Part of a small language model's weights: a variant of Adam for these matrices, 6348 steps.
Each number is 500 + 25 x the weight over its row's rms, rounded and kept within 0 to 999. Layers, rows and columns count from 0. Numbers have three digits each. The size before them is the row's rms in percent of the matrix's.

# q: layer 10 attention query, 96x96, rms 0.119, rows 0-95, columns 0-95
# k: layer 10 attention key, 32x96, rms 0.109, rows 0-31, columns 0-95
# v: layer 10 attention value, 32x96, rms 0.115, rows 0-2, columns 0-95
# o: layer 10 attention output (transposed), 96x96, rms 0.113, rows 0-2,32-33,64-65, columns 0-95
q0 129:507506518484483509525535484515514468454543516498490549461542538506457464500513553507499450517505543517493500476460494495507498464505519446486521505473512475472485458504487506546471483478522535487528522494452490536524493502490492474513498463476470491490494488510471504493516475501462514539
q32 089:494464515527462492489547503518537487543539506496487499498534502552520458468526497494466464509476536538473489484464508484451492492491540467479504545492511459486529509483463514501479520466515526489520504482508525517526487448523496483494475512468488510470491542484471538486508535505475528502
q64 113:472501492478479514507516469512521482467532501520471491484510521463484453500500525506509470537517527490515495509454492505481488453495525530491554535462512517487508500480496481565489547430496555487461495518488499493495495471507482475499498573497482510535474477499499522518521523497485492468
k0 076:533505444511519489553497479525537527479528513459505489492519509506494450538484521473482527521518481479451499504479510537509493489529494508487504517528495466476570533472513494528516504469493491508491511475498552487538523511505544447482517464485523548513518513460508504495490530518507493477
q1 068:465505569472485502493451468515502500510520476539460490505498488494509491507512489516480510501479481526526505479493560473515468503475503506514503477483515542518492497484508452505547492522500488503478469528464493514468446522508478536488533478509541549476536492522498474469515462446531491505
q33 060:498530494511515531538465474465469563509459464495483488526465490485492548506502507505500503513505461501494474535530464487461486531478473528502490454517528509547461468519513497495501559517460481540488507508485502486444494487475501508502509496516483497493517537523519458512490457487504463490
q65 083:503540499482544531477476528541500488531480477522541497533465458500507519477492475530474505462503491493520491506555535506503483506533494523501457495487498505494496527543517500482505477512508490495484518486538450444518467520489507538502470456504540498505514500481526465504490489557551533511
k1 077:524498492515519485528550460518498510512515481482488509464523532504471433502494527488468472484505527460516487473451507509482473457476505449513479547487510482471512531470483530519496477452551538511519518480474528517522511495536515482511516487475475553502497525490518527530484503519472504501
q2 087:489483496535537528513532509484508441490526518470525509508511489494504483492507516519495455502542514481512507496471475458494482490559550493469497482507476464490513460456490510502475524449502519490516531494539535487533524483498499469507461500456497530539483483482484511518465539535446507493
q34 065:519494511504471486459528521539547444512511554485502488471542504528466471497479508518503505502485543521509528487478521511489507460508518446509522526494460491482539526520482494502511448466497509457482485475514529528544529460548489468508486501482520500505516499503505528465471522497464515493
q66 132:485476516516483461535530475493494446499511497518505523456506561483450484524495554490475487514472533486509483454472450503488494478484518482508510500470513503485497478466462529542483505468515530497515472537489551525500536488490525467522511520516466495513479511532510535513530493497465506467
k2 103:528521477475504512521464513466498532481516533488506467549499465486537533530496480457491520485513486528469505534550476515521504497548471543491493487537483477506520504523479450461509496551482446501485496469517485460514463506462501501461479457499519492480495500502501502504522500497507489448
q3 103:485472537502464497536509484536536477463531508471497542489531558510481493469518528501513471533523542498448476468475487501496488473515499444503502506474500511485477474505471506561464483461494526500529528497454486511524489521475516494489468505470470510503501476514481530468492481525461506518
q35 066:488468509506491486478550478513508470546504501524500480488546487553517472479537510491465471502481536527498512473456517501459492492482536456459526541477501460470513509501470521505496520466540496473501512477519539506539491459512495475512506527477485493476502538503473548488515521487453519500
q67 116:478504474462465499508488521514487511498543533494483469485549505475479444516503508514514477528499537514510513519430511522495471444481510483486553518481530506498497491534486492543507560464513533506495509538482514489482486484473493515500499535467489538515469493463491501515527531499480460475
k3 071:507485484498519497533478469479541525467500509493513453551508518470511479516468489514480524499510483471489494528497479489524504474503450528498485526505473494489525542463552466490485493496486498522484527455515542490511505528514525466473486458495525555492521490466526480485503549561527509469
q4 111:512529473499521502468484507496479528544443462515499488475487459497540522492463465491499546479508468519550529529530530494508487493462493550497481505522499479521498537516481493491537501526488439496458481516549491503513490483504488506502505501524536489534528471478500466482487500459552497491
q36 076:485537488482543497514436497482474532497466476482486491508461477456509537505455481493492517473531467478522506495522473492554505490509450545496472470513491523536478468481497503523510518536464472509498492521472476485484503552490493514479520472542505505497493459475499465501505452509534514486
q68 111:509503504505511523456459499498498526499439489496500486548488436496551548471499477494513544493531482521508516512547506498518534510506496516489457479537513466517504506519493502467505459558475458495483519496511495486511459535496471540488483478512507505484547473498507480466451498513510508494
k4 072:451496519530519510498501511478474471529499481550495533505507515536512516459510505487521488519456534513491507486507517526484499577490547445511520497513524481527481450540508501500481531542507507524518461539470489504493503487519467532511522518495478456480518549519471515519470490475503504494
q5 072:480485515525497499526545481520506455515529485495487468480511509527479486508501524499448460489520510480556501454517513473499489491541538473475497456524476488479522463503458502519512477464475482503519538506476498494528498526474521476516430481496481496552511463503504490502471513538452507500
q37 058:526477503497470479485519510530511452542509543456511483488535505500493450503512494517482507499504544517483519459489537521509493471538539463492527527512500465509518529519504470479491479481490485500507485492480572490528522498542495441526467498488508518535487506499505524481450522526455525498
q69 114:495484498532476457534529489499487473498498471480507493466476554486469486539514536515459463498473524474503493427490488476511488491473531460522516518472510515476487509488480537511485493474497535490520484550459530517488550508488513458536498522529459470499472514527524500502516478523474506492
k5 089:514501513405490487520463502449513517484534492469517470496526455492511498518479491441508549498501483493504528518485494528505481488529488535536515496533453511491504485543509483516522510547493485494452495484493493509542488534500473502460493476485487492506541518448494492475514504512483479484
q6 097:507501493498472478542499483511492479524511505485480519493498521499483533516528508499492461495509523456467481469486517497492452471504512454475493500465501509467500429517465557529458450438476526490531506511457514498521515540503495475509457513515485522490482501493510543494508483525451496476
q38 083:507472492512458505478559514518508454533513553460488488486540514528494461509523522509482493517484555512478499478488531510478503484512557469497536530527524470490533502515471501485471465464511501473490493510483548509527525482531496476521483506473519538514495530518491534478469491525457519517
q70 133:497484502515479465535537475523500480530486477497484509466496539479449493538490541477479477508476539454491462473477497488504480477461533470494536527463509537488500489510452555527495476477500530485511478554476526518483531517462501472514498543522481489493464491518520515501524482516481510492
k6 082:530491472456478494507443459492544505485549522485513470508555512512521503543500499469508534478506520509439500488481497484469529458548465517511520508496491505470509499482515472511527511475502488461450544473487504486513490518503510478467465508511511504483514507453498491519536498517497524450
q7 084:514491536480456499494525472508519487461524542508532499519490549528443470516535514489520506490465519495457507511517503502505474486541489474522523501494455537517526490535497475509511535531515533505508531491456496488504490510484528481503446505488486483485500524488557515459540484452484528535
q39 059:516480529513474516460499516521508462536543553526567519495530500515487455477525515491492503515487518510500487506471532476482505511477532506449526547474505488487511521523483466502493484446545525489486496493538524513509508469507503463533444517460507490493497523523519529491505522475456514511
q71 083:502506482468508498512509484511492489472541497537534487491491523497504468510525528520504474505500522485481494488456455480480486470479492480494526548450476517467508484493501527519458554474538570517475504502496525469452470491500538487484522506516435538508493522522484509520533505478476511536
k7 063:548483487499453491496548513563468457452479449447498512521519501485500532517505512510504473484503497479499493546482522518513479508482551499519532475478461535487521506504475485538506499501505529526499479487523524536473494522495527486545493503495445499499455466509471491466503510490484504489
q8 088:529479519500483497515459532493518473514511505498483498512463525487506546532521472440519501471491494475472480494518534500460493506456491490528474529498519558514503453569484564528499473475469514484491480514471483489492505539499494470451494510527528509496504519494529505488537483489534498477
q40 051:497495445520516522498515514507530496527482484493495498529471513503486515521508485487505513504540496506473478497486526504482506453472503425490499494490519480489481513490530544493497474489450471524505466583467480500483468479499467475497563485446490450470494506490482503514524470488496467518
q72 088:506490471529497465538534535526521492506470497482486522511494472490528494507472530492509497452509529481492517501526505509491505531434488485515488521514519482526485448546486556477480443494504503476519495533509489549503526500506439489496513533509483494490496482483524477476489501534556507553
k8 100:520492531505512485512491503527534468491515520519544490474523453458519464538497508544475476544521493502534484507475516494508504481517516540488549475463526512493481503527497450508501524476540478477490531466496493472544515502480489474491472542548452496520458474487491529474503525497481515473
q9 100:495484520546481471526499465488485485469530492484503502477540517478476507528536509494454465488497499488473491448516501469502477505520495454489506504465508514482499453492452528547511482462478539502526532490457469504488506536502506468463452499512466528487474502495475528526525474519445501490
q41 081:508498502518481471488539475507465471540482508486491472469545513529508449511548511499479508499482553506494503488485545505509504504464531440466556524473520457487536507471496500498478479487516520493509531491483530520506500515503466473511483509483494496511509526527489556484476493516429494472
q73 143:491489513531486459551538498527500479505514468487495504452493554483442484535518529505481477516483514463491476464492515500499476501450539464516525527469509519494497491493482529535477501450500539502522493525465510518504558520508522471517500532514473502516465516527517511505525470513455495480
k9 075:549484489436491496505476508511494484513492521442526472535513454468532522543497517512539496524549485517467469508475511476492499430534487563513518511504466523489532481482519492526523481486472494476508529493493510501520455505525471470474491524498498492534507513470502488472507506510508495471
q10 099:496517492506477495446482500468487542530457498508511490477500485486502469512448466489532479516493464537534498532498491519518527509483475532515511484509489498499485546474561483454502508540497497505500455481526447523492466461503523552492527521505489457490533487499490494506467504475540503462
q42 084:468553509473510533490469478501521548484490474516486511538462473503498543479492459472518516492498442484507487534522497472519520501494448478507468487480480533529453488501511496497540513534503539491505504508520456474470497506465518495518511505497490482499523484508507430514495504433525491489
q74 143:514530511482540529443455533471497532491491517489492493521513460535545528478487450506534523486505465548515535548532507491523519519520476530501486482538462490515502510504524453471532477528483488497473513485544482511497469488515467518504503480475514474472523492494475481495455512492522495524
k10 069:472479540525485507491526498498472464549436489523488528469492556494477491510503544532497512551485485485514530443511481544472457488495514480488471499488550474515474485490517526506502510498526497492534489484535492514529490484503514529504520492474497549543520479522521497491472475480518483540
q11 086:542512489499518450511519486520469526479484498492464499489471506482508541474517490498460514526515530488445462469485506502519445498522480465529541529508506502489507479498469533509530502481480496522536542523444468518480523528517517494499520510527475506456543476532484521515503441521514490506
q43 069:525493494537531461508521470477444518519486527512466491475517508522510503523533511486512534502492556500486497483495483531506482493500496460532545536470520463496471518463497539501522499495465488507547532538444503549509498483498491502485528532516490496497542534494478541490531458510496471521
q75 077:490503494516533454517554509531473525512474480463501513471501494498509538512511518499495527468504533476472495489509500529556490530494528450553493520563498458510482498527485507477519473501472480471512505508478496511497502489478449481512487557528490507472504448546509507469481514539505522507
k11 106:513513492457471480517481436507513494521495505480494483491545508504502456541496525482492532505508481483470516497439505488485516456487469511478502506507537503446528526499488520520513495498500513456447531513468516497490485473504467526530474543469451462532486495483509554500518529514467517497
q12 109:494492540518508546448500541463491514491473540484520493477486497485525489503489509524506539506500509523519525500528532540520520501524523515487511512541519438532478519450529465482514532544530485504498515517555493501482499466496478529491526519499480469502493491525452449521462488478523501519
q44 086:498515517543501513491466496454474558502500476516533556531476514474524529459498524496516488491469426486492494492534482524533507547502492501501496515466508507497478479514491453515494504532502508506536529531494504509484474481464511522552546524502511467517494478524501477511522486485550511531
q76 111:511503527519549542419486507472480531495502541489526495502499468541555506481505487530506521492510450533521537521537529516528530531545474499464487489504482511509497511508522461476526479518494472509469539494547475475520458500505490513511487491489485512506502489520481464492463528478491503495
k12 089:508518536534526517455513513495461511474485496559446532513466517491518470459500480502504495493480507544493508522531526505522495488474519493512444499516510517528513527519485537516449495529494556521537475497509514498475484491521515531526545514490539473515497467518472498508450506473502507537
q13 088:489502486508489473487502519463471521496466476497484525528485484494497529488498480471505499501489522534495486511531518532490519507502502570505483472541499541460484505477554488515506499509463477529497510492514436503502428526537505485440500500494513477496502510539476525560475528509527463510
q45 078:568504480525522466480483541479500501513508496489482527512502533513473479497485513524523499506478499504505530491506485507484570485509523528471498522503487518483494518505515500513522490540516451521510467517501488514500472497545485527407539512497490449461475506519494492514538467492485447522
q77 082:520482494516461490498520524517507520496487503465507487547447486522474532468486515495515517493486497543477521511536484508465513502487525555511480499536477485486473520534522520476442479539483458549485483470504524517452490493554495512470502533494521468516502547549497498508489487485516470521
k13 088:508471479471463499486491520499445474472523475462511480554460502485471511558509508508532510479511467492538469499489478523538473506518477490517478521483443506451523489485494494525507486490472535488513528493551546478501510524501517494492481453482538522498486505495529445526516519521497489505
q14 106:491540481495521497487522502499485491483538515494507486464529500473488481465494507517499493477522582471497501450449482475538476455537477439459506500525511474498497474492497489503511518462480519484515503523464539509505498491488511488541466490497471533529515484477516476512498483553447500482
q46 097:454546486478498507470532484514482524478517495511481471463558484531498454523499522507496510487512553494533474495497481501541489489502458449491553498503515483495519488491558511503483481490496510481483487516472537543521476469506519504517518491519482494527508493461430510539482481530477484482
q78 111:445489514503477474528493496532478501482507508490518481503544532473466484522523513488491517459508513466480485513498521508528464455484508455501584497491522469497484470488487516525490524500504545499506485545460511520504530501485522498500518518540491511498506510505515499553530473521431508454
k14 094:515464489489475463489475467452498526501518486488518472506525523503510510573500482495508556487475496526525493520483478494511505456542442475520474494559468502468504523513479522507502481530501495499494534508460468521517487530498508538468453517502465484494537492466518522524494494485500463521
q15 089:507515496487484498499540461544487480476535521493460470514523497481506472513507522506466481462498535510503501453507448492491486459509497464498535509561489480503536510503480531504516490499495522515526495506451504526525562504511501476513516524508496509502505523492486488558530423474459518507
q47 103:472523521497503499468460516505489463450494511469523473522527529505536468565515542492481443478501492502515520482523491483513530495481467503503505493566517499525533476488533474498462479524522512521487506463507537482524512516495439524482519477530524517503485492499475450492475518531486512502
q79 087:492493496490484501527521460527465457506507501490516458491514522472503496546520535546457486517480513474503470462507501512474502481503499473472559494508529514478521475486477506521490481453538532485516503506434516484514537528525489502498534518546507490526486487490488508534539482511444540476
k15 108:488504478475511540535526496513520533504485502541539509452452488503494523466461482507521482494506552494519490493504495514518482500511517530500478467445478531501472501535525510525496543495478522497505456504512508484485497509455534487549551502479539494487507484522473495571489481452509499479
q16 091:488482514555491529501519523473516454514480512479488519484480544469469496467496518481480459559490505529481502485495505537499502480491522507483456507525513482501472497477556480485487520512533447510511493460527507507503496496515511475457566468470490510525477522532510455472466510525498503535
q48 105:471497525500497502524528527461493472514486518460472523515492546458488512474497521489496480510502478547477505475530525510493501495489532513490485487529492469516463538462494488508483529513534471494512460445529492469463488487520496532463580490499515510507470515511513440478524489468523529502
q80 069:516521525539523526488480466497488445502489479508449507480469506504472515503507510488461508529477542490462494460537511537477498489450532547499503496494533526507488500504453540496496505508502522524491470502498495517448457504515479509499559524495499471503477535535510513463516437499488485489
k16 147:517520505529517521480515509496487545489436494512460517504456544527505485475499489507505460493472475504499502492550501505508506533494523497508474510499534483534469513481491494482486502521538521560538452498527510475462509479502536537497523444524519520446483500542515481490453495493490483523
q17 120:507554514491538511426476511486486491478456516536492531507500502525555458468465488517557502472481470508516554505506529489495541525470509516477494483520511522520486525497502461467512522534467490540488482513544504491509494495479495536545519517472520474505517493497494471531473510504510497494
q49 102:501536539512504535457453517487509508482504476502498532533500504527497466520514484521546499505488441503519538489533545469511528503514498501463473458504519543530488486516508486498506494536485491566494490474556490472520501485500507505535472482460507474514503501493518464546441525491496501499
q81 129:494537512490517536439477523469497502493487513510499502544483462536559469467504480529513510499485453525513543522535502503493517506519477557478457461532488496538488500485531467473512481541504489520476490485541483486495474492506477525520483492472525497517529477508494463507438515491511512513
k17 098:487522507513487559468522472518456515488425469524485544468470519510500493452484476516522450533472524531509517484506509498520497516501521487513498490473485505532498545487518502506519535484503501536526432498567525502480501496499539519516534503494515503495460516492488504509478494482498534485
q18 094:510508505496499496462504453556524515504446495529513510472513459518511522501524530516513459500473493506534518491502499479542472463464512489510543536463471433499505498536493528474460446500472501500495479516508532521507454537488471493526493494522500459515485504502514481510536469518495503530
q50 112:514491538514516510488471438516496527480453466513488481462472520535492472515519477477503478515448510531551485523506487520544491488508482515533511527464477538510479445526527519487472479521489499512501479517462514517537460503480482486498524477533468530500503486498521488512489473556503463511
q82 083:487489495494475505451470515471516525536475501531526495510510546485545475530508467503507487515540447511537470460510537516519529493465500470534484500487517487525489485510543489501488482529505510485520474490466533510522470517487479506526478470563466515522515465483534455518492535542490513505
k18 132:497490531550534523439545480504516498494425471506526528491478498534497510479486526513501487508486517487484554505522516531455498533465550499473491517491501498549494480515511506454451511527512502537527468493505500488478501492467531517518533478510511519495479516497503450506463473502518499505
q19 122:487514494514488493461533507482484503440507534541495518527474535494532496500461483498499521522521468539509474528523472505495511558537503540483460430505503532533477520492508493514491520498504482510485441491516485519512487451508527543477522493477521505513526486483492527469454519496529474502
q51 126:479563489523482510463501515516499490459478510492447537551479519516497505523445449483488468516489498505474483533514501506499483538510511550502467431499510536495485483494485517520471509512549520512500435486500512505521516507479518528485511497503504503494484476517493538488480504471518463457
q83 115:528504515513468508449480544477483528470495523514510513541513476525508541477440487529536522508501494540527551543534478498543548536534475500494452484504475478494474503480509495505500491553489458527484477493531497501510477484468477531502501484473521514503468489514465495499470510504529504497
k19 092:501515483472498486522561492527537536476525512519543493503473564509507510472479523502506464510538494526491463529474514494459518476519518510485497520498476552455476486488513480515480494470497497526513508507501489509480503529501559449522533495507475515459540508503548512500516537539485533489
q20 119:531491466473514512488500537478492487469543525499478471522491543519495500493493491502490518514487506489538463475528480514468488516543504514486488455496480504550494506505518469507491485499509510509557521508478506504488558499524546526508522467529514537514527515507456516445453491538455446512
q52 112:529433497482544537489497495474525467541493489488518524503474500512504501464493512552510525534507468497513489497536509522457522513490537514503464494494497494517499524512484459489482516457487490515539514519500453537522475482549537535496487464506492525522530467478496523494479505562499459513
q84 089:487482494510493519491525494530520513503489494487501505522475522498499465445497479480501528546514493498485466503527460532473531523495483516482474515499497466500522502489575507496492514513498479522479490466494473548521528472537539540466506486475539524487518516491515504450491513482503448581
k20 103:532462488501504527527467507497525541502524534509518464490516489487468526483490499522539515463516543504524462551453515512499478466519514527494489527491495543513509535513487502472534506436494468498521497490490485487469544480464548487492506511494498507491530529540482523474481479517485452539
q21 103:508473513513482507515550453491487502453507527509491519498505522475511507476511519476484516549521463523475549496495474451521495509512486508475471515465493493485484519523513461508465469491524500497498528487511484473493510497508474486448548528486505522473460529487549438466540537478488529523
q53 116:475490511522474501497502455514506520492485511521516524496491517488477491475522502467515525486491457518445516513558519480562505505497506473506504536489463472501447541494507480488489463516512566475480520468520481512516516511503458481480584542474465498494495508498502483519512474504492474503
q85 086:497473442523496514530512464490490553496497520502527478517514501445484526476530495500515514462512496496466516505504527510516469507489516492498476465473485450507483536543525497493471528510528555465480525495535520518497535503509513521500535513490539533478472511451567501502484495506487515453
k21 114:467499494479464454516495453472497523515510560513513507501550526488491496495516483525559537471471446493490490516519500493477470541471476462523509484510492440485512491489506502494510500528514533501494524513528501508498511502502526489490489502460437532524460486464485514541503515529457481507
q22 092:509528506468533528499513486507506497507475524559497505503525445486539451498544501520506477495510480511539504536533483483513484482511504489469464519495468475503498506451464516505544501503499470511493497518530502515504518522473494524508527516424487530527505491497468498517451431499459493489
q54 123:532544532492542463524527503528505467496493503560514506480510462509505476511463472477543521480486519491501503531506496482511497497479462457515495480481474523493507507516459463494520494499478502506488440534507526520477506514468538477534525529468539477459507542516480480502520445474483499525
q86 082:503481507522524480500542486542477489485495507532468519464490520464490520513510470486512491483469507471518472531498511486470460496477492486473497484509491534493480546481456494527508471480473521482525485520511512520492571487444502448526519515466513490487476530505480536483471429503464479482
k22 109:534518502474529481482439488454486513526490543521507484512473518508530484501487483476512491493490518510524511497499489490527519520501468503507477507560473494505532516497537492524486496525484459442491474478556480517509479542443519501520491463487555518518533502442500491519463480501527487509
q23 099:488493548542500535481451503519508533526480453498507527506479488520459502490496467493457487504501490497539496548487502529493468522537479521492501507536514466486478482493442442510505467461517498493495493463552512490500459486496463504513475470527501528532521503497478500499504531498538534465
q55 115:504459480501479515507492550477487556493519517474565516509472479464481533438500498512515505496507480500511475513470487521483492526538492488533534444513501470460487484487473490476490536497549526480517527467502490486490491488519503548508501497532502463494473455502498545509553514499494513510
q87 103:511457475517508474524506482485491535508526455474467492467486515510432525505496521487503492480487508502439452523462518504499478484504525482506556537472517506494470483489444484550481480474543536485483517505517530509533491530498517521522496506511487527484488493496487561469506479506509468487
k23 113:446516529517448495421468524456468552478502500475498500522483509515508508516488488521523549500539457514478486514485551512518523534502498507494504461516515497498467470518519482476486511534512510511519502485521510468536505508512501524486517494541493461465505465525523522496458485473469476496
q24 092:508495513503507486461502526504532472494552453459495518493513543466526518543502472468485437489470522531483491482467529530508503541504529517521494500499522494496509526493483475506472518503529522493523496478529488512521439486479492495520458503530513535525527515464520509472501549469527506449
q56 119:508516481516535498435550529520491450488527516495510488461542466475532510463489476535494451475492524491494561523459486480488462500519511481491489524494517460503539523484491484481502498476520519479495538520533521496503463491484490503520448519483530522484515513503484477475449516488480520501
q88 088:538474464516512453489560508562483515494512491493539451460513511477507543500516473525476522502503548458480528514481520483519494468488503458509496525534486514510501531465504494481522502477476514452476555516503485519537536500467501486529491525477518539504474528481496523491505502493518516490
k24 108:482469543499497535482528542503526491517494500522488515484512507443525505481475521509494497524518520537502518525449477508505480523558558504520473512499504478510520494486499480561512525468513505492493508469571524500518498508524526483463524520453493486501503498481509511493462500431485524524
q25 102:502523532543486504496466537486558490519470482504477473494487491498500506488473514492479472505474516526512505518510443527496527530553508533475457512507510470528509533505500513512464512468496469532483457457515492499488449529537516517485529467489484495524467522524455501486500479487523449540
q57 120:528494483515468507496504569511548508512493503493481465509496448509504508490514529514498473479504518511529500496500455506499526485526540532515483492506484506539510509502489528496499505484453464504509492521482488468466498545519519512478481481500525470517476517554457483460522448454479470570
q89 089:527512529519516513501519497462532480480493521493499505478481472542495521488459517509481495497493515495484522493498474492489533494488550534505503502481462491545489506523442498509446446478510483523524480564483470532487517516539537500523483477534492456540482534530488524505482448491521492528
k25 111:523510503479480491497500535519541488510484533482517498508494491492504549502497520507481478508521528504535469473544449521514470462483472522519521552520517526528596489544497490507507474460489493525478510530502500487509495531497537494491485456505501527495461482501516492491482462456517457484
q26 096:482506516488542515482546488510505544517483527520514488505508471449472485492503493456546495495567510490527465520568464517523490506522495508523490479486492474503460514490545548460482556545502483462501491524501516517495545519489508522539526482495490502496496464519516486482488492495508477498
q58 111:506502488479471503502505512526494562523501514513476523466509477511480534482464475502528502465506480482470469523524536518467489536505501464537563497490507505493456490546465521498513477513505539500517489520474531492518507517468480531573551535528507511467539505541512489497499499503519486491
q90 096:477529530530518521491498497540485508481444515548473508496479507501486510451470503470496494509498539537524511489585487504470492517478501510497485503469481460515460495511512500503480500537476534529556468485485506492454527478487527490526555473527511501517500529544495468476491486494485496495
k26 102:526454456482537457464506505520523533492529515484528474494516538522505507527469501498518519474516471495511494509494477486567498465539501503533465501468488498505480533500525529497487432548516507494487513511436520508554471519461506506469510483499487497480505490475487500499522503533518468525
q27 103:515511497454525474515506490470540567493468461538505509499485468545487551487491472519478497456496479456522475505496480472544496523459509515520494499482467487535495486475483519494488518545485533465481514544538503486520522515524519525533509490489527500460517524484490452466502478507517496504
q59 109:514497508455511516485524508462511571491483562504479526495514496538532506471499479519509510464476479503466491524480510472530484554514516472523490485518466442542496491496510475487471523488518518490494482519589503485482548504502520525535500517489486477472488473501485512489479506479494500477
q91 100:508508491461491532494533502476504540520445477521453500470477522524477513459518462465539472478480496518476530535568502515530507520479539530502490504492469513550480483518506493491502509521482509502508496516565477481495498492493500527537534478479529506467502533490501493473454492486509486542
k27 110:535479451463498488508500490481559518479544543482530488497556485507475492540487528481514494455510495463465508496469523453498498534516483515500538484461477498466524507515476496548497517490485513485465518505522539502533515504487485510542504530509490480502479485494472515534501508456479480446
q28 089:544469499480535491506514556495491503522477510449527448498500516486527479536448509549539470490478490459475498482505502504529501481511530509506498483533524467530480525464502477517481494523514496517497490500502512503546491482461445494515518470513525553517489479532485442520486522507511493470
q60 114:491471468496526502472539533505515524567516546489511464535496474510512498520520520508498532495512494448460496488514523497520477480466540518521485470526478486524501536487477486519466465512503500471484504537527495504520498494529444451518523459504474537505486490545497460469485524504519471486
q92 096:522485514514526499471519537535469568509508514481515451509485463549472500510518491508526495480497503473542496504500508482538464440503483481498527493489510484539473516507495503461518461513493483466506518539498511489518490506473511502507532462481509503464485492560491451448453515490521482507
k28 105:495486498456530489519517481512513519549510472496463469502510493462494523539480491533480502480503484530504486492481518501455509508439563528489500544501511504516491539504519530544536508472535498486493517477468517490516534536554464523485512522472512500512457464478498474492491476498514451525
q29 094:525501478512526561488531516522491439469524458522505517513474510546529532521471471550474516538533499526501517463504469494440497490447501558512486481522509514501458489524503486508483492525473507501488492518504487512523492527497524490527452472525505474500517517495497521522499533512508512538
q61 116:508494461516528540462519479510515468446512525534503490518504485511525543489457466493463527501489496502535491480513456491461496497508494506501502501514491534522488512542531489476501519475485503497472488548484485525504490508467540498515481515474476474460537522486491590540488473486521534501
q93 104:462529510524504511508505497480545488522495493495435468512481495490584511504483490471495485491509544514518491493547499500479513464495517513443480499510496546496500520539517519518508497485457439493494481487470490477487483501501538493525500530497532480484496560479500501524476511462543469497
k29 108:520507470475513510500530520561480451500516496506521478529487516497536503512488492506494537460491521491487480533466492510485463482517502527511470476593465495499547471504513499528496503483490456521501455549492496501506524490489518463527450528487510481501487539520505515521465508497471516529
q30 110:509493507504477481497490509463477466508535474489429524504487565486496480534494464507520457514502465493504467467540509506475485543431515538499512450483507533459465475515466514518474492501496526501504491522504512511559515527510479508543493484500493510473514487502480524485520486526504477481
q62 121:531475497484490445505508520445513507516503511497460487480523533463483487545508488503544480483486469454500461461507492494507513496480486511494508476473492523502480465479484497501483517494511527491556493535531543472572515558500492524503501469484483501482520453523462506488510444496509497497
q94 094:477538543516527466519509486457497554511490471503498471527499545451497526502504485486507516499494498520460477521515505466541506523508449486461538476434482476472500510475495541513495491482515508468488506498516522478542548530476500492491494504465508525480509484489518464479527457480476522477
k30 119:493481520498493486494553505438529516549508528491496499480463533528484532520500516480486533500513483484468479471552514493534519482453534496495480456474489492449481530493511520495482490495492466485536436472531527516529529500527477486485544484533493486522480510517512473463515526516505502498
q31 087:500504524513493505498502482487537480510469487542543510425495507532493527462476499502466453510490529486483521477483508485527481491517492474509524507487471501518519509552464504487478480474505486510485486491518478543490497558442477501474535475512485551521489488542519475510554514517521532533
q63 129:528514490469533519499481469494497499507487463597541472460463496531513524503489497473470475477494507453543499512472473491508465494481491531490497528500456505494482497514515511475493538497475526497485485525502491487508465514443521515543528463540485524457519526482513510488504521499516473491
q95 085:495475514464516519468501531494492492536509478539490462468525521496530482506502506526465482472481498477477476518471529473473485496493512459512501551520491479533514482512470504502520511480516499446504534508573528485469482500496471469526535453495482566473466482528473497510494507499463472486
k31 112:523481484466505504469498499521583472523480488549515469500487492492519536501521509517519487495496471483517522515502512507481500536489527520463470502538470483481538521498449475499526512510516522494498516496535488497470480516518449479511556510517496480451506490496512493463434475501490444502
v0 101:536460487520515494486497477455496466483524479521524495518544492542509541502506506505454500481523483524462543510498432488546553476498533478481476502529489479493497519534477479484564467490487505510493509502497497491485521474451472508466527533502461508476483479509499487511473493461480487487
o0 102:475497507477501500463494484568508514495507515531516513471532505495576514505517507523533499465484469501513568558490463499503449506471507512514484507482483501557485507529450472459519482503502509482491478529540523475500470488479470516505526513466476515507489500496491521493508512501481461471
o32 121:511510500493494470540518488506486555494489486520510465505531527500488512527520522518539506498456473511511479525502509527487505558429463495467530540475516480521490512508503480468477479501507481525474493537432471529505496547534492499521509500457491509509473469460467470508487529471509493481
o64 087:507486502512497497484481459519504471546530553520490510491558535509527503479503467503543515476497458501509561547480485490488471530469515507498478506471470462556498550510477446504516501498492501487497523512544500513525492483504480510465491495462456531513498510478468508503527487510457490486
v1 099:506468498531474517503487445509497502543481472506496510466494488490503573493502527437506501456502530462487536524499495513520487489515482495500550479515511469517474486468462442467483532491502484502486493502515517502473495523537482524494471507518475530446501490526508520521490545455499468481
o1 101:476483490470481523443503508533481524515483506536513505466472537463497488514520493549510504513490493484500597513533494497493525504507512512477487500515484479510530450513542487504462473490492500509499484513481548534498525482467517531493492482472516511483464527501502478547431487474491488490
o33 107:473497474486492528507519525458490497504541483550519513525493571446473498478520506529516537495479525530497519475487454465536473486460501542494539504493469475517524498531477479486480485469496516530518521504484486522544507480474507477480496519466513519487467539472516509521485471538469499513
o65 085:478485525514481512504469492525501509497513521516507498474540504463478499533485523536533516500491473511467435498488500512517492485476467510527529503497487515530518516509543501491446478434481540474517467512476539536528527487511497537469473499454479489523469527513496534510457485467484459525
v2 093:493504485513517505485480498471488505498526526551536493500513483492480484492526480517465470518543529548474451462503526513485464477536516483516537483530552526514509460523495491522527541505525505473530519494502507435508473508525493493491481483553518504455503482558509522484468512489483477516
o2 085:513509496532498467552583515519470516500467500501518480511487496499451502497500498512516498517506495514508426432558511468538488485504503514486520492447512459494465501493510506491485501530508475526510510510440508512503502491504516514466524462494506489479470520514519506531522527499527463482